Part of a small language model's weights: 12 heads of 32 (6 for keys and values), a variant of Adam for these matrices.
Each number is 128 + 24 x the weight over its row's rms, rounded and kept within 0 to 255. Layers, rows and columns count from 0. The size above them is the row's rms in percent of the matrix's.

# layer 8 MLP gate, 512x192, rms 0.0502, rows 0-71, columns 96-191
size [ 98 102 102 102 101 100  94 101 113  99 107 100 103  90 104  97 102  99 108  99 108  88 102 102 104 106  90  92 101  92  87 102  97  93 100  99  97  92 109  92  90 100 102 101 107 109  93 111  99 105 104 101  86 101 101 100 103  87  89  98  96  94 104  87 100 101 105  87 100 109 103  96]
[[ 96 128 134 130 136 158 130 113 137 115 143 103 152 124 144 123 126 110 133 106  96 123 118 148 108 113 153  77 149 101 145 137 133 157 114 151  89 126  95  97 162 116 179 113 180 170 119 145 118 153 128 182 115 128 117 127 131 146 107 132 107 119 104 130 164 127  95 129 138 162 145 116  97  98  99 125 149 121 122 149 121 147 108 138 150 146 143 136 153 136 138 144 124 154 143 122]
 [147 132 149 131 159 101 156 149 130 135 111 142 125 107 106  56 112  85 134 136 103 138 139 144  96 110 153  86 141 103  93 111 106 110 141 103 114 114 155 143 172 141 118 128 155  92 160 172 112  99 111 168 140 116 106  95 124 129  96 100 158 140  83 118 158  78 135 149 100 134 153 122 125 118 105 137 156 111 106  91 172 132 136 126 143 158 140  96 159 131 164 116 117 152 140 120]
 [ 94 118 136 167 132 139 137 113 131 151 119 108 131  93 101 135 144 129 158 133 151 137 153 119 103 115 157 149 183 131 123  87 159  95 105 119 143 139 118 162 130 128 112 100 111 115 146 128 104 145  73 120  63 144 114 125 124 101 165 156  98 133 140 174 122 128 101 138 160 128 127  84 139 117 139 109 120 104  98 141  76 123 142 153 138 112 115 138 100 119 134 147  98 132 123  88]
 [152 165  91 121 118 159  91 147 132 109 118 162 112 138 119 162 117 108 129 147 175 150 131 175  92 140 145 140 149 129 159 133 125 136 106  88 129 150 123 120  98 121 121 131 109 140 139 110 124 126 106 126 165 155 133 112 103 169 163 134 151 127 147 136 125 154 112 103 109 145 145 139 102 136  94 144 138 126 118  92 131 119 114 104 155 137  89 136 135  90 114 153 106 142 114 121]
 [146 143 120 114 117  94 141  83 138 124 106 161 118 153 126 106 127 167 142  90 105 101 110 149 101 115 122 106 147 143 146 119 133 132 106 129 149 123 109 103 149 114 133 122  92 128 136 160 101 113 117 154  93 117  72  81 132 151  96 132  93 128 100 142 127 119 145 127 163 112 116 109 147 150 125 134 135 151 120 145 149  99 131 102 150 100 134  98 172 100  94 137 161 124  95 123]
 [118 132 124 134 101 188 111  53 139 132 116 110 112 149 146 137 102 111 116 157 116  99 139 153 135 162 134 142 139 108 140 122  90 127 124  88 123 193  88  69 127 125 114 156 154 187 128  98 130 148 135 139 119 158 134 100 139 142  72 155 125 161 135  93 141 140 119 127 121  87 123 164  81 121 138 135  95 130 111 123 139 130 152  94 135 139 174 117  66 121 157 114 126 112  73  90]
 [137 144 128 153 151 128 150 103 127 156 133 134 120 148  86 152 136 171 137 139 165  75 118  94  96 191 116 149  97 126 139 167 122  90 144 155 124 112 132 126 111 143 158 148 116 151  95 109 122 143 130 118 124  97 116 150 149 138 119 104 125 152 109 148  91  55 110  92 165 154 155 181  89 145 112 155 123 156  97 114 139 146 120 128 129 142 159 121 141 129 110 141 171 135 138 164]
 [168 145 107 132  91 150 143 107 137 133  89 105 124 113 159 133 140 131 142 178 124 100 118 137 108 134 116  77 155  80 182 133 103 106 163 133 177 170 134 128 140 136 140 143 165 131 124 152 142 136 173  94 153 106 134 108 144 173 134 126 140 147 171 123 118 125 155  83  99 176 177 109 129 113 106 121 103 131 143 124 132 125  96 119 109 135 114 133  86 123 118  98 118 154 119 115]
 [143 114 115 126 160 107 137 132 102 119 139  99 151 164  89 150 133 116  95 148 135 125 142 110  78 154 109 181 142 139 164 140 119 100 135 136 132 138 141 106  94 141 126 169 121 122 121 120 149 143  81 130 138 104 146 114 153 156 139 165 122 151 169 153  98 120 126 131 131 150 149  60  95 134 128 111  94 107 134  99 157 104 119 125  90 132 103 135 125 129  98 132 113 144 118  80]
 [ 85 119 143 119  87 135 111 136  96 101 175 128 113 151 158 158 105 127 144 109 176 109 100 126 100 128 134 145 126 126 129 163 154 138 110 153 149 112 173 161 126  90 142 127 166 124 118 105 132 164 149 123 141 121 152  99 163 141 117 123 127 130 131 147 127  96  72 104  95 148  95 107  91 139 105 177 117 117 136 127 135  92 154 116 167 120 103  98 110 162 155 106 133 159 148 134]
 [111 165  91 123 154 155 136 107 134 134 146 119 128 122 136 117 143 110 153 114  96  67 148 128 129 145 108 129 131 140 144 127 138 157 142 136 117  96 155  97 122 124 170 133  95 139  87 114 108 119 118  89 136  95 140 150 178 101 154 134 100 107 131 120 164 152 113 123 147 120 139 164 123  82 159 164 212 137 148 113 126 134 142 157 118 108 167 130 100 156 104  90 175 131 169 133]
 [149  93  62 129 179 130 158 146 143  92 123 127 138 151 101 112 156 154 128 148 144  86 146  98 176 123 114 102 159 158 151 123 133 152  94 128 117 167 119 147  86 146 166 162  92 134 152 151 130  96 148 122 139 126 147 150 147 122 128 149 165 143 150 116 118 107 177  95 106 102 118 136 101 100 115  96 147 110 150 132 127 120 132 169 168 130 153 170 102 128 116  98 122  98 111 134]
 [132  80 137 133 150 181 141 107 108 118 108 135 129 137 129 157 132 143  89 168 123 122 148  82 110 160 104 163 191  99 149 105 128 119 159 135 125 121 146 132  87 132  79 204 117 158 132 110 129 163 105  78 114  95 121 125 122 122 114  91 129 144 141 163 122 118  94 139 101 133 123 140 121  97 124 133 140 123 128 123  88 114 129 137 101 162 124  82 119 120 120 152 151 117 141 124]
 [ 88  83 104 147 139 130 110  72 133  28 177 142 149 117 151 134 102 141 129 128  92 179 115  97 116 103 124 106 167 131 127 128 135 158  87 130 106 126 101 153 125  95 120 112 122 125 132 114 157 130  89 155  87 103 150 155 138 151 127 102 166 137 123 126 147 125 149 165 134 120 126  99 150 159 110 105 140 111 125 132 121 139 140 126 110 112 134 166 128 123  97 112 144  88  99 161]
 [177 167 107 116 133 102  78 105 159 127 141 151 149 129 121 133 128 132 136 159  82 122 101 152 125 155  97 117 134 126 125 127 149 137 101 152 154 108  83 150 116 101 119  87 116  83 122 125 141 103 124  76 132 130 110 119 149 144 121 100 114 142  73 143 154 119 147 159 123 103 105 141 146 166 130 112 115 128 101 164 130 151 149  88 132 124 114 140 120 164 167 133 140 169 120 162]
 [141 157 189 108 169 134 160 103 118 145 115 138 104  80 107 123 132 133 138 135 112 116 111 118 150 140 144 115 144 126 124 148  91 143 127  89 127 116 144 100 113 127 168 109 143 110 120 132 160 108 118 183 110 140 170 138 120 112 132 131 105 184 157 141 149 141 106  72 175 112 151 163 105 153 166 151 173 122 126 128 115 163 123 128  74  94  87 138 102 119 150 137 114 116 148 132]
 [138 169 119 143  80 140 129  93  69 143 129 191 147 123  96 139 136 103  92 147 147 163 130 105 163 125 102 126 100 145 133  83 184 124 145 125 120 136 114 127 155 150 144  93 170 149  97 123 145 112 121 114 103 116 114 102 113 155 115 128 108 159 116 138 168 121 112  87 156 109 150 141 173 120 153 152 103 140 132 129 177 115 133 110 183 128 132 126 165 128  80 160 144 167 115 107]
 [137 113  90 115 143 118 156 100 129 147 107 151 125 150 142 155 118 111 112 105 138 131 106 108 102 117 137 118 132 126 120 121 148 172 129 143 130 145 123 157 148 131 108 161 159 137 131  78 176 114 101 103 104  58 148  87 115 118 134 126 157 121 125 134 156 163 108 130 119 149 136 143  96 101 135  75 125 114 113 145 100 143 139 171 113 130 129 127 120 122 110 155 111 129 151 139]
 [119 137 161  97  74 112  90 191 184 136 151 101 131 125 102 129 110 134 138 137 107 126 151 118 130 121 119  93 144 141 136 130 116 131  83 133  97 159 135 141 117 149 131 186 184 136 124 146 118 121 129  93 107 103 129  89 136 125 116 139 127 167 138  93 118 111 137 154 119 130 168 117 134 149 115 126  89 130 110 152 119 131 138 164 111 142 126  95 131 160 147 103 109 164 181 141]
 [ 86 157 120 143 111 154 130 109 170 148 156 129  83  75 111 148 155 121 162 157 149 116 119 148 105 102 171 118 151 137 148 117 165 114 128 117 171 113 184 166  92 137 141  93 139 131  93 111 123  96 101 172 139 111 157 134 145 128 134 100 147 128 114 123  76 138  88 136 175 131 176 129 138 129 127 132 134 159 150 136 147 153 139 137 126 127 154 154 112 142 126 148 140 134 135 104]
 [141 129 142 131 121  86 129  83 106  96 141  69 142 104 110 116 143 165  89 109  94 118 137 145 113 149 118  76 147 138 105 178 132 150 129 134 137  86 105 131 184 118 132  98  95 112 146 109  87 152 119  97 146 125 123 141 151 156 122 140 141  98  80  99 139 130 127 128 116 176 116 140 143 138 127 138  88 159 143 143 154 111  95 139  97 139  94 133 111 139 152 135 148 139 142 105]
 [119 118 124 133 117 102 131 122  93 140  77 122 140 131 144 150 138 140 150  96 168 141 128  93 120 155 137 131 122 148 115 120 116  99 127 115 126  77 126 176  88 134 120 126 117 174 125 119  90 108 124 128 109 123 126 130 114  93 121 158 107 127 131 133 145 140  88 144 137 128 129 131 146 142  47 158 125 131 159 130 133 154 123  95 152 128  81 133 117 130  95 156 108 113 145 139]
 [151 113  87 128 109 129 111 119 123 150 110 161 107 157 108 110 136 120 112 126 138 150 110 119  86  72 142 155 114 159 151 117 146 104 159  93 136 162 145 125 118 116  81 132 141 163 160 164 109 138 107 174 135 117 133 132 117 144 135 123 156 108 118  80  52  75 117 137 137 145 124 111 155 128 139 143 111 180  92 146 144 147 150 116 108 133 138 113 115 147 136 169 125 145 117  99]
 [146 115 170 190 109 106 119 124 115 125  98  99 135 120 114 130 175  96 127 126 143 114 132 111 165 121 127 111 120 146 104 129 139 130 124 107 124 126 150 153 118 130 135  81 124 133  91 133  69 154 114 131  82 139 162 118 131  80 124 147 104 117 176 126 120 134  71 163 149 150 141 144 128 133 126 139  99 132 147 144 101 188 121 151  78 139 148 150 170 112 122 124 120 115 133 148]
 [163 120 140 146 114  97 101 126 125 112 171 130 127 101 135 127  49  91 123 107 124 159 103 109 131 135 127 114 172 124 134 162 138 122 116 114 135 147 132 161  83 102  95  94 116 150 141 106 145  95  93 126 117 159 128 105 149 142 116 124 121 140 136 122 110 130 127 105 142  98 165  81 124 157 135 117 150 120 150 116 117 143 117 144 177 148 118 118 121 134 109  56 107 137 103 107]
 [104 162 160 131 134 169 134 143 141 103 134 144 158 129  97 138 113 104 110 130 137 183 119 128  75 138 117 126 121 153 122  92 111  99 108 105 109 116 131 139 131 162 126 149  78 100 149 137 115  93 120 116  69  89  90 143 147 136 104 137 123 153 139 114 135 178 161 108 176 131 139 130 119 131 125 107 132 122 105 122 100  93  89 143 102 149 156 122 155 203 146 144 116 130 103  95]
 [140 140  92 142 145 147 102 135 130 175 120 116 144 101 134 150 167 109 102 130 146 101 113 118 171 147  91 134 139 112 145 127 121 122 143 140 129 162 141 112 139 129 112 116 164 176 138 133 158 104 138 144 123 120 157 152 132 156 115 130 132 193  85 166 140 123 123 137 140 128 146 148 134 109 134 123  96 130 108 137 121  71  83 121 100 178 154  94 157  70 136 136 143 119  73 151]
 [151  97 159 154 161 124 156 123 154 112 110 155 156 149 135  89  82  94 149 140 147 175 150 168 100 176 149 128 104 109 123 122 109  94 157 154 158  92 124 123 173 133  99 121  92 120 161 120  88 138  91 113 173  94 115 119 121 109 163 192 115 122 134 154 178 168 168 113 131 157 110 146 126 153 113 129  94 144 124 130 140 136 143 111 117 172 112 118 153 158  93 132 142 120 115 136]
 [145 114 173  94 137 168 141 144 121  95 113 120  48 141 159 106 120  85 140 108 133 144 108 136 140 127 142 110 128  79 178 125 140  89 140  84 153 132 118 102 140  87 122 140 162 111 116 113 151 170 136 148 107 139 123 129 112 114 126  64 180 144 122 160 142 131 112 147 106 125 127  87  88 143 142 159 149 105 112 139 109 142  99 113 111 122 118 110 117  95 106 163 152 121 138 120]
 [119 155 200 114 119 118 156 113 119 159 103 107 150 149 134 121 135 119 147 130 155 137 118 131 140 119 140 105 144 115 120 122 156 171 155 143 122 123 130 128  94 134 103 159 126 103 134 111 122 148 168 109 145 134 114 164 129 130 158 120 148 102 132  70 171 104 129 101 128 105  79 127 126 180 142 102 126  77 136 104 153 131 139 141 105 148 129 113 106  93 158 106 125  75 120 117]
 [154 120  98 134 119 146 112 154 159 147 153 140 149 161 143 145 150 140 169 149 139 106 126  95 160 161 139 147 137 134  82 104 152 123 145 118 132 123 131 111 103 188 114 129  55 109 114 158 110 172 127 145  96 145 150 145 100 135 148 125 147 169 129 139 116  67 140 131 125 172 112 123 117 125 102  83 107 134  81  84 133 122 114 170 142 151 116 110 117  91  88 110 135 143 167 121]
 [216 114 130 154 136 121 146  88 156 130 126 118  99 135 117 107 127 145 143 158 119 137 163 100 124 101 106  88 133 137 111 183 131 118  96  67 145 155 119 113 115 150 144  89 167 118 164 107 112 125 130 120 108 161 135 158 126 122 127 132 119 136 171 106 142 127 129 119 168 159 174  71 142 116  83 108 123 132 122 140 125 106 143 148 165 122 151 151 117 171 124 127 128 147 147 145]
 [104 130 109 140 112 162 130  75 127  93  84 135 136 140 180 117 136 174 142 103  72 122 124 140 125 112 148 169 165 150 106 115 135 111 153 143 111 125 141 108 125 167 157 102 155 140 166 123 161 117 153  89 116 153 144 129 156  93  99 102  77 158 178 117 148 170 189 129 166  82  87 114 112 169 114 136 131 114 148 153 117 170 138 100 139 148 117  94 128 156 131 114 139 101 174 157]
 [160 152 111 155 101 153 133 139 137 164 110 142 143 149  82 109 119 146 121 127 179 110 123 137 110 109 143 151 182 106 136  96 115 126 162 128 151 115 127 142 100 158 144  97 110 128 158 166 125 132 155 142 145 140 146 140 147 138 130 126 148 116 112 120 154 130 130 122 103 182 128 100 139 119 118 164  76  93 126 100  81 123 139 136  96 145  95 150 197 132  89 152 132 110 180 150]
 [173 157 122 131 156 111 129 135 111 130 114 137 131 105 107 139  91 140 125 122  98 123 176 161 120 144 130  98 142 129 172 148 123 131  92 110 124 151 136 125  83 141 114  94 120 118 166 140  95 109 152 113 132 150 124 150 175 138 114  96 111 138 116 166 187 121 132 102 115 116 158 131 163 127 135  81 102 117 177 138 168 105 133 176  74 165 126  98 127 166 132 115 107  84 168 146]
 [129 129 153 144 142  93 111 161 134 115 138 106 144 119 101 116 151 154 101 132 130 148 183 123 112 122 127  88 144 129 164 105 110 149 146 136 116  95 141 134 109 103  96 126 173 133 136  97 147 134 144 135  83 103 164 106 133 110 122 157  44 103 120 116 120  97 169 189 142 136 118 110 140 110 137 156 136 131 118 159 133 162 124  75  96 137 127 123 150 129 150 159  73 172 138 100]
 [146 148 157 135 101 171 170 146 146 145 112  97 143 112  71 112 158 146 107 132 148 128 145 128 159 166 108 110 164 110 138 141 165 134 128 143 115 100 166 112 141 134 135  77 149 122 163 151 132 114 159 104 120 139 100 136 149 101 113 101  96 116 110  95 134 153 126 144 123 114 131 114 112 155 133  65 142 131 141 132 156 129 108 147 155 151 139 187 125 132 116 113 122 147 124 167]
 [158  96 117 154  91 141 149 159 113 154 103 117 158 124 145 136 124 129 149 161 106 112 152 126 160 112  95 145 135  79 154 122 124 140 125 125 122 122 135 159 157 132 135 117 126 134 104 139 145 113  86 162 108 150 125 116 137 182 163 143 132 141 124  57 153 117 133 140 173 133  98 131 108  76 108 119 131 122  57 104 128  94 101 129 148 169 132 180 120 130 117 109 155 177 113 178]
 [133 134 117 133 117 118 149 124 116 134 187 192 109  94 107 147 130 120 104 130 141 146 122  73 147 115 111 143 167 113 161 140 140 128 153  88 114 131 113 158  80 183 136 159 136 140 137 117 126 109 116 102  89 132 159 124 154 180 112 154  90 126 146  94 171 141 161 115 160 121 127 134 165 149 116 101  94 162 137 145 147 128 139 159 183 150 111 183 172 168 143 117 100 136 130 116]
 [107 133 118 137 156 125 145 109 121 136 153 100 119 163 116 135 130 108 146  64 127 136 119  65 123 125 174 150 144 100 125 151 173 142 121 137  90  81 170 145 163 140 138 128 114 133 157 131 142  92  77  96 126 149 128 110 162 133 136 133 122 106 128 128 176  91 132 160 118 139 133 103  77 173 134 169 164 134 101 140 155 128 112 149 129 135 113 102 119 148 124 129 116 151 114  57]
 [ 92 144 132 181 142 117  99 100  97 155 108 100 196 122  99 122 134 131 133 127  94 150 100 155 164 135 159 118 124 112 130 153  86 123 111 139 143 155 115 135 100 104  83  99  94 107  93 108 106 124 150 117 107 132 114 163 158 126 136 123 103 162 115 135 118 109 143 166 113 130 159 155 143 153 164 124 116  78  64 122 109 104 134 120 138  83 106 149 125 130 135 116  74 134 134 103]
 [142 134 106 119 100 140 126  99 116 131  81 115 126 114 146 130 168 121 153 143 115 142 126 108 123 135  70 187 182 135 147  70 119 122 124 158 115 114 110 113 165 131 119 143  85 124 139 130 166  97  90  43 121 118 143 146 123 145  99 125 136 138 178 145 128 137 144 111 147  94 136 116 189 101 110 103  98 111 128 104 149 144 130 123 134 117 121 114 122 102 136 123  69 126 136 165]
 [123  92 138  95 102 108 160 153 126 131 123 151  90 111 118 162 147 122 110 167 143 115 142 138 123 111 129 120 102 125 129 141 171 116 118 125 157 136 107 113 104 124 110 123 135 125 135 127 111  76 129 108 111 134 119 122 134 142 134 137 167  76 127 105 146 121 117 130 135 161 136  92 136 122 116 142 152 102 153 137 131 127 124 103 102 129 135 109 148 109  93 117  80 126 178 136]
 [115 149 119  95 154 129 107 132 111 115 150 141 115 183 103 143 123 157 106 150 138 142 141 135 108 130 120 149 126 146 147 139 149 126  85 134 122 184 129 120 108 189 131 121 123 175 183 124  86 105 122 163  99 145 183 118 129  97 128 109 108 137 113 127 129 123 156 115 163 155  92 106 167 122 163 169 137 153 192 151 150 153  97 119 156 124 168 136 150 170 121 115 142 165 126 154]
 [164 146 156  78 139  91 128 144 143 107 155  99 131 166 121 153  83  89 137 156 145 123 145 106  99 122 160 134 152 133  90 127  75 160 150 143 140  84 151 147 119 130 141 109 119 133  74 100 125 141 127 108 132 100 101 108  87 151 127 136 157 131  95 118 125 118 100 130 109 137 137 121 143 178 135 118 102 124 153 149  96 157 106 131 142 146 124  99 138 121 120 148 118 143 183 114]
 [154 114 142 164 173 136 158 151 146 168 136 127 102 142 153 125 121 131 157 118 146 133 133 155 109 139 114 102 105  85 127 134  67 136  98 103 120 122 155  88 134 149 130 138 157 111 129 115 175 107 138 134 147 106 141 134 112 168 118 153 126  93 121 106 126 122 111 147 101 109 112 122 123 109 152  92 128 170 123  95 133 111 103 117 154 161 110 126 131 140  79 122 117 122  92  92]
 [139 118 127 139 102 158 115 138 144 103 128 135 146  79 129 138 113 153 124 121  82 111 155 125 126  93 127  83 133 115 167 125 137 116 148 129 123 127 127 159 133 136 115 100 157 176  83 108 136 104 127 142 133 162 136 114 151 110 147 146 137 111 138 132 136 100 138 122 132 101 134 126  93 169 176 105 159 133 105  92 114 150 134 149 187 130 113  94 125 145 110 159 126 148 121 103]
 [159 157  92 154 129 125 141 106 125 141  98 116 134 109 129 137 135 130 141 159 119 139  97 124  92 163 127 120 149 187 130 132 117 109 165 147 163 117 118 123 167 132 149 108  86 158 105  91 187 127 153  89 121 143 162  95  96 150  83 104 110 103 122 118 125 188 145 118 135  70 140 134 152 177 125 120 145 122 137  88 102 115 133 141 164 151  69 140 139 131 123 167 111 115 132 158]
 [ 91 113 117 135 124 151 162 113 115 151 170 169 142 176 139 131 131 136 158  63 125 157 155 112 131 156 112 130 136 135 150 121 160 143 126 154 104 129  99 121 148 144 167 142 106  98 189 156 111 143 135 111 129 150 104 195 112 172 112 155 150 171 134 140 125 126 152 106 200  93 128 143 121 119 125  89 156 142 108 143  94 140 134 143 131 122 142  85 148 128 115  99 110  88 148 163]
 [165  92 178 123 122 140 110 158  83 146  81 120 131 132 133 139 168 139 159  99 122 110 129  98 122 152 153 175 151 131  98 126 119 151 117 155 161 120 107 127 147 129 158 133 106 117 140 136 151 100 127 132 144  90 120 150 154  86 108 114 121 130 136 114 141 160 124 136 136 127 180 133  95 102 138 144 121 125 130 103 125 158 121 154 105 140 114  84 124 116 159 164  91 166 154  74]
 [131 134 149 114 148 173 131 155 147 114 114 150 114 112  90 146 137 130  98 111 123 103  96 120 157 160 128  94 131 136  73 146 124 118 132 125 168 136  92 137  93  89 143 104 118 138 149 161 141 130 195 116 153 128 130 161  83 159 114 150  99 113 115 124 128 149 168 148 147 162 146  80 150 157 101 163  73 143 128 155 157 108 109  80 111 109 128 128 130 166 116  96 138 120 162 149]
 [119 167 115 145 144 108 137 136  78  98 106 163 129 162 121 157 107 138 114 161 130 149 112 114  65 133 131  97 139 135 121 143  92 121 124 130 101 198 127 134 164 104 118 136 133  84 162 152 130 112  98 146 113 129 138 135 164 133 180 143  88 108 126 132 163 131 122  86 115 110 110 114 131 131 144  80 126 148 116 112 139 126 145 113 126 125 123 115 150 172 112 130  82 109 130 163]
 [130 115 102 134 142 166 153 119 118  90  80 149 105 127 135 126 118 149 118 125 104 154  99 166 106 140 118 162 143 158 147 134 189 130  91 167 141 103  93 110 130 104  93 155 149 100 136 152 156 126 152 133 140 152 125 126 124  96 142 153 160 149  95 170 144 147 131 117 141 138 137 144 145 128 123 141 118 109 168 110 122  96 144 123 152  62 137 172 109 169 105 117 154 138 104 126]
 [129 134 109 115 142 113 145 161  99 108 105  98 121 139 146 133 127 113 120 142 110 105  87 140 123 119  93 134 195 126  95 160 118 139 117 122 159 144 125 133  95 121 127 124 152 104 144 155 175  82 112 124 119  88 165 124  81 111 128 115 142 151 134 176 124 130 108 193 134 131 109  78  81 116  93 121 147  98 137 113  88 164 111  98 167 122 135  99 135 113 133  78 162 135 158 158]
 [167 135 129 100 135 132  98 166 117 157 136 148 108 133 115 181 120 132 128 150 125 123 147 125 161 133 117 134 142 164  93 182  95 197  73 147 122  91 133 155  87 131 140  94 133 115 164 133 115 110 119  96 123 110 161 111 109 140 118  82 133  99 123  94 110 109  86 147 124 111 126 159 147 113 116 142 104 171 117 167 100 104  85 152 126 122 124  85 169 179 111 133 109 152 145 142]
 [ 64 145 141 145  96 141 137 107 121 111 115 108 151 155 115 138 128 126 154 123 131 146 116 131 130 142 103  99 114  95 112 133 129 164 172 144 113 137 144 155 125  80 114 171 122 123 180 154  98 139 101  87  93 114 118 101 138 124 118 128 134 130 155 131  87  71 110 151 105 151 156 151 126 166  69 160  88 128 130 100 108 148 102  98 102 138 149  82 148 125 135 128 147  83 145 120]
 [120  97 148 134 111 117 111 128 136 118 129 162 117  91 152 164 145 122 127 150 133 112 104 129 134 119 149  95 119 136 114 116 121 131  97 120 165 131 125 180 156 103 104 172 116 146  99 161 146  93 128 103 123 106 106 118 137 133  89 115 160 124 118 107 144  92 124  94 149 118 160 107 116 101 111  98 114 135  92 137 115  90  79 119 107 159 141 135 128  82 115 109 114 159 128 103]
 [104 145 153 140 142 120 143 118 119 153 135 107 134 131 119 147 170 124 133 176 154 122 162  98 112 116 113 101 124 119 114  98 143 140 123 147 114 133 148 133  91 134 157 132 127 119 128 119 171 128 108 161 132 144 172 135 126 182  83 135  89 127 134 145 110 162 122  98 111 101 123 116 131  73 117 155 163 169 138 140  92  98 132 123 122 139 136 134 157 139 131 148 123 122 146 125]
 [ 87 126 157 110 137 136 107 139 120 160 103 113 108 115 116 142 114 148 139 125 131 125 123 124 153 150 111 174 101 114 102 174 146 146 121 112 147 123  95 110 149 103 124 130 133 147 161 108 147 124 134 124 159 111 141 139 106 185 137 149 141 138 145 156 143 181  93 133 141 109 130 134 149 129 123 156 118 141 116  88 108 184 175  86 138 122 158 101 107 157 105 129  85 139 176 173]
 [165 160 148 122 122 125 122 134 144 147 117 128 117  91 140 167 117 146 127 116 126 116 143 139 173 102 156 151 130 138 147 165  53  90 133  95 113  95 126 168  87 147  84 162  97 164 145 106 127 150 107 141 161 105 100  81 105 151 132 102 118 104 145 123 110  80 123 135 121 126 135 119 161 119 136 143 111 166 132 120 161 159 107 123  91 150 110  97 133 139  89 141 125 125 114 107]
 [123 158 172 134 141 112 140 151 132  66 184 146 158  99 102 145 129  71 133 169 133 157 140 138 141  96 116  91 100 122 145 155 140 148 146 103 107 135 109 129 149 118 129 128 156 118 174 131 132 129 159 147 133 153 128 114 123 167 135 164 117 114 134 150 124 152 144 149 169 113 172  98 108 163 155 177 141 135 144 121 124  76 126  92 143 119 117 119 129  98 113 111 126 106  96 135]
 [127 147 114  93 148 129 109  77 115 171 115 112 122 118  90 161 148 111 105 132 130  99 156 106  91 127 108 104 142 130 103  79 114 107 148 136 137 146 143 122 124 141 125 192 131 149 170 133 132 121 114  80 127  96 118 110 150 155 104 111 110 170 149 107 126 133 109 116 166 118 128 116 164 136 120 130 131 147 104 171 142 119 154  97 143 185 129 136 177 137 111 134 171 149 133  76]
 [ 95  94 123 145 150 143 127 152 107 126 132 129 120 154 128 131  74 118 123 135 168 145 117 102 165 103 132 126 134 121 131 117  84 111 175 111 119 133 142 156 144  97  90 152 153 115 159 125 131 118 112 106  70  62 152 125 157 151  93 156 141 140 151 142 143 123 121 109 126 144 146 135 112  85 150  99 111 122 147 114 116 156  96 123 178 178 108 121 134 114 153 127 101 142 101  92]
 [131 158 130  70 131 128 142 122 127 129 136 114 125 116 122 131  99 140 120 118 133 132 124 128 134 139 152 148 115 113 118 127 166 153 129  98 143 103 109 140 139 158 128 172 122 157 138 136 168 150  70 149 193 105 132 133 124 113 142  95 143 157 143 136 199 158 133 131 138 136 154 142 129 108 128 159 150 105 146 133 102 142 139 119  82 107 129 189 169 126 158 105 152 112 111 170]
 [155 135 139 110 114 173  86 152 146 121 122 166 119  95 125 153 114 138 141 129 123 130 122 121 146 118 141 103 133 131 107 159 132 120 103 124 117 160 144 148  99 118 130 111 109 131 148 144 123 157 157 123 117 107  96 165 124 145 149 101  94 135 128 156 107  84 105 120  78 130 102  95 133 113 143 142 174 107 106 118 175 114 116 181 176 145 127 139 145 110 132 142 142 122 100 108]
 [160 107 151 126 125 124 105 131  93 140 128 138 127 163 123 125 143 101 112 155 131 139  89  95 117 141 130 107 126 113  88 141  96  85 107  85 125 152 127 131 137 152  97  97 160 152 120 126 112 117 154 103 125 148  98 118 122 116 104 127  64  85 141 144 101  90 131 139 166 142 127 119 120 135 150 130 109 133 155 162 127 135 111 149  90 110 145  88  97 130 141 118 131 136 150  90]
 [176 114 103 108 132 135  69 155 128 140 119 127 136  91 115 140 108 129  99 160 116 125 137 146 151  92 133 174 125 143 125 107 133  84 128  91 171 106 134  82 160  98 161 133 126 109 137 133 176 118  95  81 157 133 129 136  75 137 166 120  87 137 102 127 110 153 107 159 132 103 121 112 111 128 169 169 104 114 131 180  90 144 130  99 114 104 168 119 112 180 128  84 140 178 123 128]
 [120 129 122 150  67 129 101  97 117 131 143 115 132 105 124 126 145 160 198 132 107 170 169 130  90  98 118  97 152 141 135 164 140 150 112 129 142 130  84 188 148 124  96 130 128 130 123 116 115 139 141 136 122 164 154 112  90 120 166 114 176 161 114 149 162 112 162 151 131  97 149  92 124 135 136 122 196 108 140 125 118 160 131 133 125 134 153  82 146 111 154 149 164 122 106 137]
 [140 155 134 127 153 108 128 115 112 131 115 157 156 157 169 143 139 121  93 161 147 115 108 128 149 151 119 120 163 109 116 113 106 121 126 142 132 172 139 119  76 160 133 169 100 141 125 128  91 147 131  73 149 106 109 122 143 104 158 164 101 123 139  94  85 125  87 100 106 115 146 125 113 111  60 125 128 116 129 148 113 137 141 122  81 100 123 120 129 144 137 107 120 107 173 117]
 [136 109 134 126 122 116 143 161 117 131 144 140 129 126  48 147 130 117 186 144 121 103 102 116 124  87 127  96 131 130 109 165 123 118 131 131 177 164 135 136 145 133 142 114 167 159 108 140 145 172 138 127 118 117 146 107 139 127 136 131  80 129 171  72  78 116 114 130 139 111 118  98 119 112 129 150 112 129 144 111 131 129 132 160 138 124 143  68 145 143  90 106 161  93 123 127]
 [121 119 133 131 129  84 142 127 118 160 124 119 132 119 106 125 110 115  85  97 168 134 120 162 104 121 164 135 112  88 139 130 176 175 135 132 116 128 135 113 127 134 121 144  84 130 117 179 152  97 117 149 139 137  98 105 175 119 148 114 133 112 135  86 161  68 107 144 127 149 144 132 158 158 115 163  88 119 137 115  88 158 145 125 152 109 139 159 107  93 130 126 128  93 132  96]
 [134 105 130 153 105 171 133 142 117 171 137 125  91  98 166 180 167 140 117 129 150 140 109 101 118 116 105 111 116 108 133 149 151 115 130 102 145 117  84 137 123  74 135 127 108 140 163 135 118 127 172  86  67 121 167 116 146 155 160 111 139 158  90 102 146 117 106 141 157 112 154 133 138 111 116 141 131 132 117 123 150 144 115 107 169 114 114 100  86 131 133 135 135 151 140 124]]